config.toml
n_layer = 14
d_model = 64
n_head = 2
n_kv_head = 2
head_dim = 32
d_mlp = 192
vocab_size = 2048
activation = "geglu"
norm = "layernorm"
norm_place = "pre"
norm_eps = 1e-05
positions = "rope"
rope_base = 10000.0
rope_fraction = 0.25
qk_norm = false
attn_scale = 0.177
bias = "all"
tie_embeddings = false
parallel_block = true
extras = ["capped logits"]
init = "normal"
init_std_qkv = 0.0608
init_std_o = 0.0115
init_std_up = 0.0608
init_std_down = 0.00663
optimizer = "adam_variant"
lr = 0.00221
beta1 = 0.95
beta2 = 0.98
weight_decay = 0.11
lr_head = 0.00522
grad_clip = 2.0
warmup_steps = 210
schedule = "cos"
final_lr_fraction = 0.0
batch_tokens = 8192
seq_len = 768
doc_mask = true
train_tokens = 93400000
steps = 11402
dataset = "wikipedia_en"
Each number is 500 + 50 x the weight over its row's rms, rounded and kept within 0 to 999. Layers, rows and columns count from 0. Numbers have three digits each. The size before them is the row's rms in percent of the matrix's.

# layer 4 MLP down (transposed), 192x64, rms 0.0976, rows 142-191, columns 0-63
095:390585475545571510585456429535485530480563491395470484547493568454567579490482537512508497549536605516461426478479488534498553452447520546438607494485571465512478402466526434495518520439474498
100:470484520474553512582464534412535336518488466547519417438575513498477420419455471537491499500541467455462533509486490505442477533457590513446577477474477527569543589512536573555574484447474563
102:458553582422429536465499525563464449487509432559597525479530499515529467597518624516526534442469540501506416551417503490506505464540440404513557447489420491549486578437439497491535444568472507
091:460537411510460551512489585610510413481460500460577483494577602485491459437470474538482522509429448520489458557426476586426522452397538462512498500551446468560479565588549529519532491475475564
116:600508467494479532533521562466507499429447508532445480513560461484494401407482479495497532634536484517555488425496549541448544529540606460399500439481504424498435504575544557517450512487514606
097:514548445501568501491435585622506417540426486474469486480519519507532453480489493463600565513501426531459552470541510525460482526482491408504431503610492524482548598526441472449450538551480371
075:409456452529473521421479493522516515414469527464579605450466542486527579437444470506459497546517546483392504517520596622585490533499457505481543524517541499534429509393486550551480477532506580
105:462489546487465437511500590524544539506518541538478465558532409577458559551498386540526650505460489492436486504516562411506492526539486380555503421455501492433546531460467515437496510563465442
117:504523573582488468454420546523474570502491440515467449537487558581472507521516488434441560495461538527415457447517504514558532391388600549451479486610484480507529457530433431429496528534514565
111:485488555490402488471427581463558520411415546472494484503499554371496495494454457533491552452512536538510476504596453637482519429473548484506539526511526459481438503470583551548470512454536610
130:489495507511559515486512534522474430505549425429457558497554510412552455477573618421502498451496517532431444549571528596448518518489441498402484565590517493501472589544436443517521514518522400
097:536489509494489450568504537417456514470448492493456617454441474421454458582511510525476570610413427526475562484548494387512575487444546541437568518516484522535546620524465496469496482491460472
096:453468452475529581407535443489434528560523486556602464477569560530531539396431550540547461449539475406655522503502578521478490470526474494452457521432495530456496422559519534497526477496493462
081:453556551559503489502500475622425429557514459576568447506438495491510481531554457464491501438563492498511558557467521507500515424479381470544484548640546492481484532409413443470555446520514479
106:548436557496516487506510530434494498624516415440527530457488454560428533595626557466466557478448483498518557488551412566473457542417497461497398568501446461478517508493506491449539589503477470
104:549430487479407438508626511490469478604556482510592461478481453494512452454493481503506546486518575428506502472478502478503534525625498471477439528474476482581473510409465489499641510594537452
082:499583519534512500508486514590478538507414451477486553534480479567513499586477517355486533511525468485547489521540456449518471483556477477567419489596508531518425531429402411475574519589406503
091:561438533527536503463456476563445545621419547471485498477505500458540545492441485417633556458501524390539530510472446474513485539419502534496531523493499482492509502516511498655486457459410574
093:587489477516554511584496457518554542522479526529372519444467526470481504516525540592565575456462465555470467467555573517466438503464465445504514489472553462496485567421436519567499509434463334
111:543446503557428442506456482448464576554510561587460491522373472456586465508531434427537439553490560458518577543505544447569470441591559557491490522483496562524474544443431503485436454558520482
113:498542541574444508456516438514435477416460510538541363525539504538566511474455459487491568514478568449457442423468410550522505553554503418485487550521504440531544507563475507432625538528447573
090:531364477466483543511516502533434539469490531478567630502540484538445519456494432480520444613476548508489542444420526450556492583477403457531558435562519440564451518512547475485477465517538421
078:482524630521468433439457592480510473523547522503492420550500455542479465471529461547560525453460480534488472558474387619493434485456561463400619554477496463429493529493463484475518574518533526
102:512530515590389438412506469490452539534452505478492535504544551384497514518464459497495485545610549427448629504540429486524550467480482415427422501478475492578543508544563505480561480463542482
093:495521405478519538488547530427558490500451497514517660592474553531465449464450487401510492485582523556479476508470419499573403501453424494522536533542477546498511378460489526489447517567550502
109:505425496487496543574437498458472480436401528471547516534416540560521510419468551580411478485558503526498495581476435511463550540589525462550569533507589568445422509428465524477521435585455490
093:472630572544431493506446476490498631548504503404558459533446501443505611482451494460475506551527506511492432558461437528592493566463494505525555454495480436516485457458411548416543523500453490
098:460534466491467448476551371483578598435608487547462402449491541622517505520499514456475498535494528490458520501563507549570488494458416516490447404518518465548544471470412511548458489546477570
109:388528488500573520489551480515409457518482478470519475536526472518567516532491561530537385428494491506468492586502446481511531538438398480553633524481549436547502403542501496404539592472488508
133:501561544487500549510343462454417473512495563572519483464447527478476399533529415549476458547484491527508511530534537457468478542543524476541517586533460576476379505475440454540487497533632536
101:430457577526546458479456586488490502583470506533543549481453468408523570438522504580440527484519500513494403515527472539561522579465554437472587476542458514503536506512460507452441387587489388
113:458514602597502401505461564581500440446439470417548511493472521429616520556499442465449562504403473447513533560552485568481462446503515487484555507555488477497556513492512444454545580429470532
096:513470484486526408458514458497536546564515501624621508457537525508474491431424474422450478506523381558478510435437513463452523565526577534555472417574451480510457480568426473504534505525531568
084:507442516521497471478541442571504475436442458450497569547397507533513552490478481466531630500442465540558473484536525546440448487499592576493552501608580516482565484452469444447478375547467478
088:466494501502411433485519541486536494396506569572436552582443476526518496584533479561543481483431517466523496393455469529522516574510473550382546559526510504440513468431596521436459543435571479
109:475529548539514481542451546545515498500428454512480538479494483507426548552527441526506465567539418505512509483488453507543475414493443569437536513546626552465487583503412479547436455497558324
091:532408482457507581572528522479569468453488534421557525505390549578498471503477516495496500352503452560510515527418546556420546491448506515546491492582512516477516477542575468450409433511574476
097:571544470489594475513383455481512457488535528504470628551411431550503511535459463401465483495578520433571526473511533476432551572460516450455429477490537480448536518477543531518410498540555573
093:539516551477566515444428508572539572416490574510471466464482397524528431634555448459492446543473523546467532500525544466501513382506514468583488486556506549454372564493481465494442472470517506
094:462424490535534602507526493410528381431551530516503436473577531507439516457507486550523436483457534514508473431419520451486609538497496454514529503449571433562497471545597506410537592530492519
101:575521487476530575471514458618459479528463513540521507412471574485485422442466591501585446415510517549494551487414527453533424487392490559469483487465503499511470453605553482579552494469495563
104:551535536560548482489509561562517438464463480483491507541492436441545470433608449545571510368507540474502453479532506422497531450491515573469467464509534543479559520584359461450586574474469482
093:435481473534493555533439471438509612533401456500562508413479475552427511505492533507429545472521543548512453494498444438565488549544451438424540418483592516428522542508421589558549528539446533
109:485517392447528576484532531561496431531464494489473541457396484518559467527578552499534519507499549446449495416493453570501471499453597508497401483569535649481477536492544477493476506564528397
093:417549488531593471518500581497505499381568518445420532559494460480521541460516504410567491555617485459519445471506519549427510515482471529485591552502489535539533424462570471519391450450457471
073:502444621580479507497435527552508446494492455521470440523622473447464529557584412498427497566524438521554481551486518507386470428438502540476544442489459441534568470554533474415529537511507531
110:495418464534563493557469448526561544550522399494451509479528467594508508595514474479411487532569469465468474544451448529510461485468512504485537392525454521569475643504566454570401529468505447
102:516604525538511473484560503461497452532488426490586436504558538442481492528513551442483471514576539507349464412490495547592477556487429506470482565395583503562473397479500524493553472521517512
094:478525552539575514481444504521507542506567481560492466489499503575499506596511633473496387439480438532472407550502470417433527502549399500495459564552431528509455609503462520495535443523504425
094:542500451559416565503564538604483451515423426463454510506582568609561481552536540382524489441509511531452527553508541523393468514424417461500497542482489462463473499566541467543496443501525468
# layer 4 MLP gate, 192x64, rms 0.11, rows 143-191, columns 0-63
102:467433571517521540557453548415561341511469456447494467523608527475459401453477464511500495457540514470505490474512544573544463482379558493452539511419550473515475544539502524508521529455505603
099:522454448592515517479499497500487458481512589452413402539496496485471585362506447504485347431510511497494486443585548486497484477463562575506467541511535575509531422500580516537504509464550538
058:543484461454464568502493485476458464480526541536462485495484485506487366448523501490472413520497488635450413537505566440580497510436521495584496503472524455562461457539551619592555450432442532
119:466407472521453494517501515524535469484553477548537440624509470413477492495537494546511527480517472507576471441506542518572505477493601537511513402479598387428487443527626508517471563471534582
101:526437510449439532489559442451467490502512551482582474585495459466412506516567518498515510483484586475521524488471551496491372504465510464488580477393487420505456451599618514465505504520512626
090:592525514529453484549501566464470546498603480507444483562515541422428448512464582563488510505509519637474507534475466466480426485470586434434498568457501473596488488595451429500541479579471471
104:502459520417490497498524492515443555472515473611493513580496527469515475545415570631411530539494462525436485530453500431471396477452478402429584453434460488598550520536535523511531458502521461
105:528484435539518539455505436541483393454555504533449378538549430451501493432494413517472480520481484545547518495545565508575489438531536521470467405382500555533587439535521507583480485440576498
089:560397508552426522502499527459502414525541491421571444558530419461473517508579501536502449475493514495488504415544549488570395485510506446392553501423554508559521480534585538477464601538563493
130:566410507427440544486512479476504525519502549471524511565516517471454450456536464564495538513482473558559493452342579493514402567507567445509501448457553414540492472554560505421483524455481615
091:574494454463497465449590478574438494439564514524503478494454471460404477494521572535569493596470477551462565462447558430499438590452433489405573514510503457557480560488515503513544405590486507
086:461503429503516533436557496468447520604562456563610460497602534489505494430445567544556473432557485375669527509473518498490450460511475488473501545432511513478500426505521550490497498509500515
097:516511483517533494417460506449552562507494610476499516497507431532501503500461447528490438564512500523562439466470475454514472504475604517432487484346562525542514489612613560539443581424465513
099:510480522458477494465524512438535491470489492522493561498457522415468514546504578580469524472487520546519558411513557567469383438495474488481646437458568416528544438569529506455538612522515584
107:528524565544591607457415468446467476380457561466451579503487481488527564441503554499410422475472460599502474514509521469537528481436548546472544429533533523448513472515586575535471532487483572
087:552435416487539530480503458434456406487537598528497430487544516454449482412548465627530463525497524493531499470432527503524478539452501477445602493407537471505518431589563564493475505403547528
099:495490424473561623510425494520458444514574595478395516477481525456523504376489610493508379436473461474599498489475483497489467461533552501530502524560475485482456481486601543519512441513508536
110:475447600524417466535547574489481479566434423520548469508495493462523447544528515476524543513551577560485456506521462541510408532549489443524579491435469402488499461523573511359498573527446586
096:564433505460545513463474462444485594488466460463518504569518512596415502546516525613480442524572469581403444499489518503535503485434507471543518574422470467562469520507544548586550422419428494
111:481446550515479544480525521503482452495498436491558370558551439488543450504504547458522610533478553518518445451459470583498466553471492391486548526473450384500522502561482475381592550555471539
090:551520418447522539502473399559433447512570499604431531418594494558482423486467600540557521484488443436469484555555421449485479551511534511491513494477464581526482559535557535540541451542427487
082:462549413481511537581519503494567446475491481462466573474477451421506478489515588442460423575519436436502583537500568496470440457504465557525455476539542617590497470441517556610442486451501457
085:555536399466546503477497487531384486442509642595436493491508474552478534450486525535453489494470431489500444503542482504500522544564500457503491594524551565544460566495414530585563429443418492
094:516506389461521566536521511426564502478479520513546672547451536586514468460474505448517443462577520556472471494449434474592477526489422465544528524535492541514467359485473527481470492568536490
098:476482517443486490418502550580554435546507483466538489615536423388417474505496469466513604585444504473529501474518598470568438503512496492461492477464547436604540465515545488500469596462494564
085:506453415492569530506533513507520351457515508558453518518554539503518409492558535529558430444466465439522602453570627480432460495549480500460451577492510560469475587500540488550480499495573513
075:535541492550498522486532537455463422483519509450470439573540390417477455466580419483499498584465516414574550473481527464542479484552532501489502429421609522405576472553513565471511578453515456
097:535398524540515502503521499517479474451478485520571486477481391384467478468570445474567581514484510519506506384465557545482494480534579517445450461473567451446544444508573481486589490452489635
128:520384580456459506541516533484528502540511444474550522547549493475521509538466500533455580518549495526529531468412525559441348542424536502451629485501470377467459513484549520458538570517456519
098:594544503553445511472544470500523542421508522477416423579545495539463424619465494432547407531502530477457572509468507515531498485490480556499431447446506550417499544486533496515537623394549510
112:500472457415518489500522389491467483499477470490500463580487506610467458460556581490474584517423507542528494454500549521473441585403474541462499474512458349588482559549527478545522561537461560
080:574518436590432540492564483424466470360500431543480469486420499506457539513512562495549486418473447591528505526505487508474489502580610557558460493480512455493464513545582521461548479556551591
087:517527388377490521538422526516522546480456535552459497487465475516453490495607516583597454470439430587481484500541533411548434523554505453473533518540567424480558440540516509459444513575549514
081:556493473527508509388501448493375474426587479518445506473588512461527525431481551562493486502447518599399497534508574407565503467520506523513541503394452546562506442517462524589509498452522522
143:508379539546482583432568413521481487526564515518506493471577461452437501516480462537540489446452488461505521521417503437460450557443508541507541449412573436498497491620605570425539525527506491
088:534467488493515553459532495455482436511514494490452503452447494478516503424476481565477492506440488518512542364519605491524508478489590475457422431476701526526529454493579547501435583472482473
100:391438507494413532495633491535461554508422499492578449452608552430519524475532538546541561521447502530428515550484489562533410463518438511541609566510500497554477468509448491491569537473482495
080:536486431534469585558422446454468492498494423513533551437541557628486545475447519573470470526493495553404486534475504528406491580579452438449515527512452488537436512503597494490583469521420537
097:502441449531537583454485460460444327444536541512526420507528482456401479477536511558476445514501500507516463459395512493482532614480475471389572474429518472533519496525537517476528584495512552
103:455371516546400529478577514534486462542489560493583455505494483449498514515497529503450532552533519499523516409447560418511463509363522517488539480411616473542569468555559442540473493471508567
100:571507496483540516456519538502553452477469510463462473572569430447433497405569453494568473473499568459490504431518525473579436441525533583469454419479579477467598480533462495476565632422523498
114:515450554466567537470493502479492377435553561511495448524587537425460550483526411570509444479453455486479445428512602527491503561435520452526499474506614517474479432621493521528448554442486486
135:592532395481513513491477504517498439508538576474439422498558451445443477403527518494532447506431466546517441474493619458546477480487556480505516497392633493525487424510539567557521546488501576
103:539448599446430519513553481451553446488575461556462538621494514377439500488464516556494468480487442562500555460562517476488430515432502483473516429466516402584421480546502520475501579557523548
065:486535420411532551523442410514470471524562586481460548399542530536530512439502522505451398588484460485561478530565539449467453594507480492482486576482577564532414527536417506524446449454488494
104:495538501464513499526576520483507408487475531465540485534570489412469475414456476556507556489495459512441587426535548383555505546525487507438491448412609437527604388505516508486454534570488519
091:517455532577562515484525494497521377501506523427499467535518479429462448470470420499450548534496584526526486423489579472526500540474531494376493403451487526505572468588629499415529560496540508
097:485463398492468457542594485470470491531417563453554459505473481459486482454533437514506606591507556459572543404517514556599484475485565521513538425458567476451523384491513509485452569493505573
092:464473545493644490472493473467498524508557549559533467529447441396440539464432473562443457553523497469551518422477514502615516477595602554470514425478548551517536492472466541442472545513445566
# layer 4 MLP up, 192x64, rms 0.109, rows 143-191, columns 0-63
090:582522435395481520449578474638410510563508530470514489426493436524423568496421531498522497542536468550435504521441507424489508559603502494464499544452441519486450503519524520567546465570486433
097:554494362541551486535533420418462448462503597445465436469454475500498473388517481485559366481459473473531542545494577522531521484468506575458512606520532541480520486470524516531470582458537539
081:452505394551431523505504576610513401516461437438567510509567624494473445442458452535495547535438500500520474527437457584469519479404552446464489468567450429496513583544512495464483509496499510
117:538573504560546484487496514439484542474452470434429403452534489514498496572405493519549421516546527566409491436503479408519500492575534460443466476522430595538500598538408582542554507536476485
098:552482448507619574454453490550504431434522503474429454484496439446454446456504539515623563552400463491472479440516542505536463549540526431516430496548573520541489612557440531520511504513482420
076:427467532574469444478504553496531405506450548474550509581525452455440524516462443425450495514542573492540541435515519546539494380469591554491476444449598578550553494582528485499517599516464494
098:480456515561495466515574550464559490467542493496404423611573440459485532453468428549495570566486557473443557535505569432525495458480487446465543336478487517460476423470485531482572527533519537
116:482465491534532495487454543484440581507589506526493422542527556543483492510544480429432519521416503563476568470490543494591549511407558526410440436506461563497492493500347503520436454557563569
100:486473530549393502419467560411530481425458535426565494498522604401514537475387429541480539454498559522525499484552461622522541442496566512428552505484549475511484529479536553541490485475563536
164:525490492554601542523465502526453455430554524426445445512554450434506517444574535529545496429418490491505373454532552473524569466492518500383442535538506565582522533607469504520492462494514420
089:547565483464494403553561536467517559484512536503446570414454501428451441583517533491529509582448465540459628483527527457556523516426426533436539469552496518544477599461484449454517440564458452
087:581438538421471530481440442593459430428449548448454480470466465558445522545523456488492517586441520585409454485444575493430518595522537453482496487513547464575537560542479506589554453521484477
073:498541449475429423410512467545532505538458586539561499422388431520475490495510457518524408566536475550555567557462534490492510483541497548491457605482623505505509471581510514505458580409466487
099:517445496479529410539528492457516570499518394479469492412495440555479486633565536504517603575442491484520556498470532505529446549439437408462512561503469422510534556478543447420511574556460494
100:498536529467487508494491575480530437466481552468489508511456369354547469407521507435489463460500485533561501490498583531550499468499568516505568464502561460416452365485495561490448567528518583
086:568499518417504577448456463607401564508473444491481504500490482591465570521538543456452518513464464521443468519474518467428378562588552433501441485524543486541506505498440507459589497600446520
087:558485537524481458521570452489522494651451473520513466431508435549498519637559447472482619578485524497506460489491497508452482522438534546445526525422493450551516564438450464575431527504436551
093:483569399439531472477548554467462461413513523531556459540426420493518551508512475453451403433507501564611542466494489472593506498507508562534449509545495525436476366536525497505502400521507572
103:580471523473418507518493456435488613526455572478451457526409492550496483552510478500483430578527469556487501515515528511620472448527470577549491601456483507621461490474457509538432431450418475
115:517561393535524474436500441513432551454525542507471533503541620515476529506423429537437418489485465391503541552549495431520536432513541508480482476523581593458530569479452529618539468494490545
081:496415467484409538518515540567504509529495516477518522498535469463461495540474419476474484652499515555492562421397530487510520562477453524478567422524594495573445548504586485422517532442600461
077:506550424498513588513494460547455452459496484514525572420544567423560530578444557435421471512510495440496530484523623428513585532530455528621501450540489543532527494537555538521469400479480456
099:523491546544297471499567493472520516494501512440497515521533538397478541560489478541511482475548591489421618452544447469514495518501532436473429473471441424555548533530545481432469533499542535
104:496442593501502502495445453573475488462576506550505416398517444457475553498550529583528553546372482440496465516457538520427557560459551501505524475452508419540511592512484436532524450391465531
102:505501568510465477486486529503505490500470481427574583488427447479482538507419455495507545502533612561561512503456457527380483519590381446525529558564553469517516382495500392479570489525463495
092:452591401550504492470590530511523465430473454531472541505468487489516437442444564484494422567576485435588496570575518486546604497512400490457515541482479560425451579507493504523515527478555416
085:490509569470500473500515428521562613422557465578472366455523509560529435553461525518474564589523504426434553503541516518509491549455421547430493380469506457476562522460490479559439512534485506
108:428535484510553535495518503542465475569516469478578564562526484519515513517521525520508451480537542434465554553455447517434526585464430435519607489546522387512496446451456486349536599443437511
125:542530528473535507496474545588509373484643418458498568492496446516559467550486398503418560481525480502553566492545491500432464533524477539460540460531428495492458580420489514493494554445598520
096:517526459484511571550537457467525517398472529476485526476478538544509419533421537427549506510509509504491561516400576494397486461546491555556413540486628480557409484504519536545599566451458549
128:474519637520402491437468626488529484496435559437499505417492467456506552516532422510516567543496539478531434513496487511583467459484541495488583566421526566443549457482500516437538598486462448
097:512429493453533475512479503524502559521480510646595463380543478532473469441396502471477500563505484557514416437446534468519503541527557526492500430568476460496513424539470460592571470524496605
082:527451503579542499449575409529452407499546501443535519525467542559482520454453491487483682534496499471509442473464475564443472460459601582508529501497590573542513530468492502523525400465470504
079:471474550550400452496561474465522491415442565556418490537462480444513489602481502544547456511408512404547506414448511541526459539526466528372537476496532499496526481516594507449491563403551486
142:479463532563494561435529442533500480561569449552468502468567459500386428553467480515542459443488437446429545543467458475527437468435474570497535469430586524494535537590559577424493563498562432
081:523488449458489574537521468486604497460484543402509494611472556567487447529498520435490507422535448598529436572413516562432470522459454522543518585568473462516510492520495474430434438551583477
094:414422524487386460509614581526522559563447485452527419456552546420481524527556513540546555541424487524458529478483446580527406450471450530529543513511481486571499496541482399514552550478479461
084:560540545498521559512364479432450613487497521487531526429496420583506542589591496505430483532523423479402573522458461544431530477518489436514532522568472495501451550472530509523559421494473541
103:437520545596464458532590571510576382486543456526461507478492515457485408556424474531494443485474478483520537502515452512514595484450417570417504473482490529527510571466507427479502634505557444
105:581534419450561518449411498524461593482468442563451530444517561551463487470489571483648495430533495575507571540520534512499502460524447506487461425543391491499460465489509516544605490497504441
103:447495530471545469450539563472458536527453457448534519492443587465493520498487535586466518531542496601521428511504481432434485502471479410486612532521386511607447500493540613491572421558501520
095:497481435538471532517439497540511582508423468494599542476488499539450482503481544483476641531520581546455503537477389479571490518525472484387536434458468436467514578519430554446609525539519526
138:476483503448492595516422444484427591455542517499531487444439534514431488547630515560518546543515573503487494486429362533432444552467552432474441494523490510473510504561412500411523502500535458
092:411541545644511511510508440493481442538560525475434497594565501491467516440577517457443422407529518471508497429547478582477474483533482571483539445512473593483434496443538540469466537410457540
068:484421629551499508509512528527442452536572362493501527535630523506499425541575424525504561533543434459540479526485514513445473512444487568471548437558480463444531463529542401437511509492504507
109:431503518513495515556567539496575509538533446492480447584522406459506439424459384528409506501501487486436540462546532414588439510491476493432513420442499484563613475529471484506494599556525529
092:526540449495438455434548463480411498514522419504568515539482572485516556506483555493500454521615522467403497472500468518587550592455403444559529595467526528478466416425417511548533435490482498
085:474501465533473449543553534472510499530514591452514492512480453393514403525560456480476425550488476467522566472544526575556475450531460597596542457553548505473487383458475495396479546454551594
095:443536514577544486517479537514529504552517484525518538528468492467474487480423435513427434585534501414411568469538468510599489475568552639423501495530460582504511526401440526521422494570452537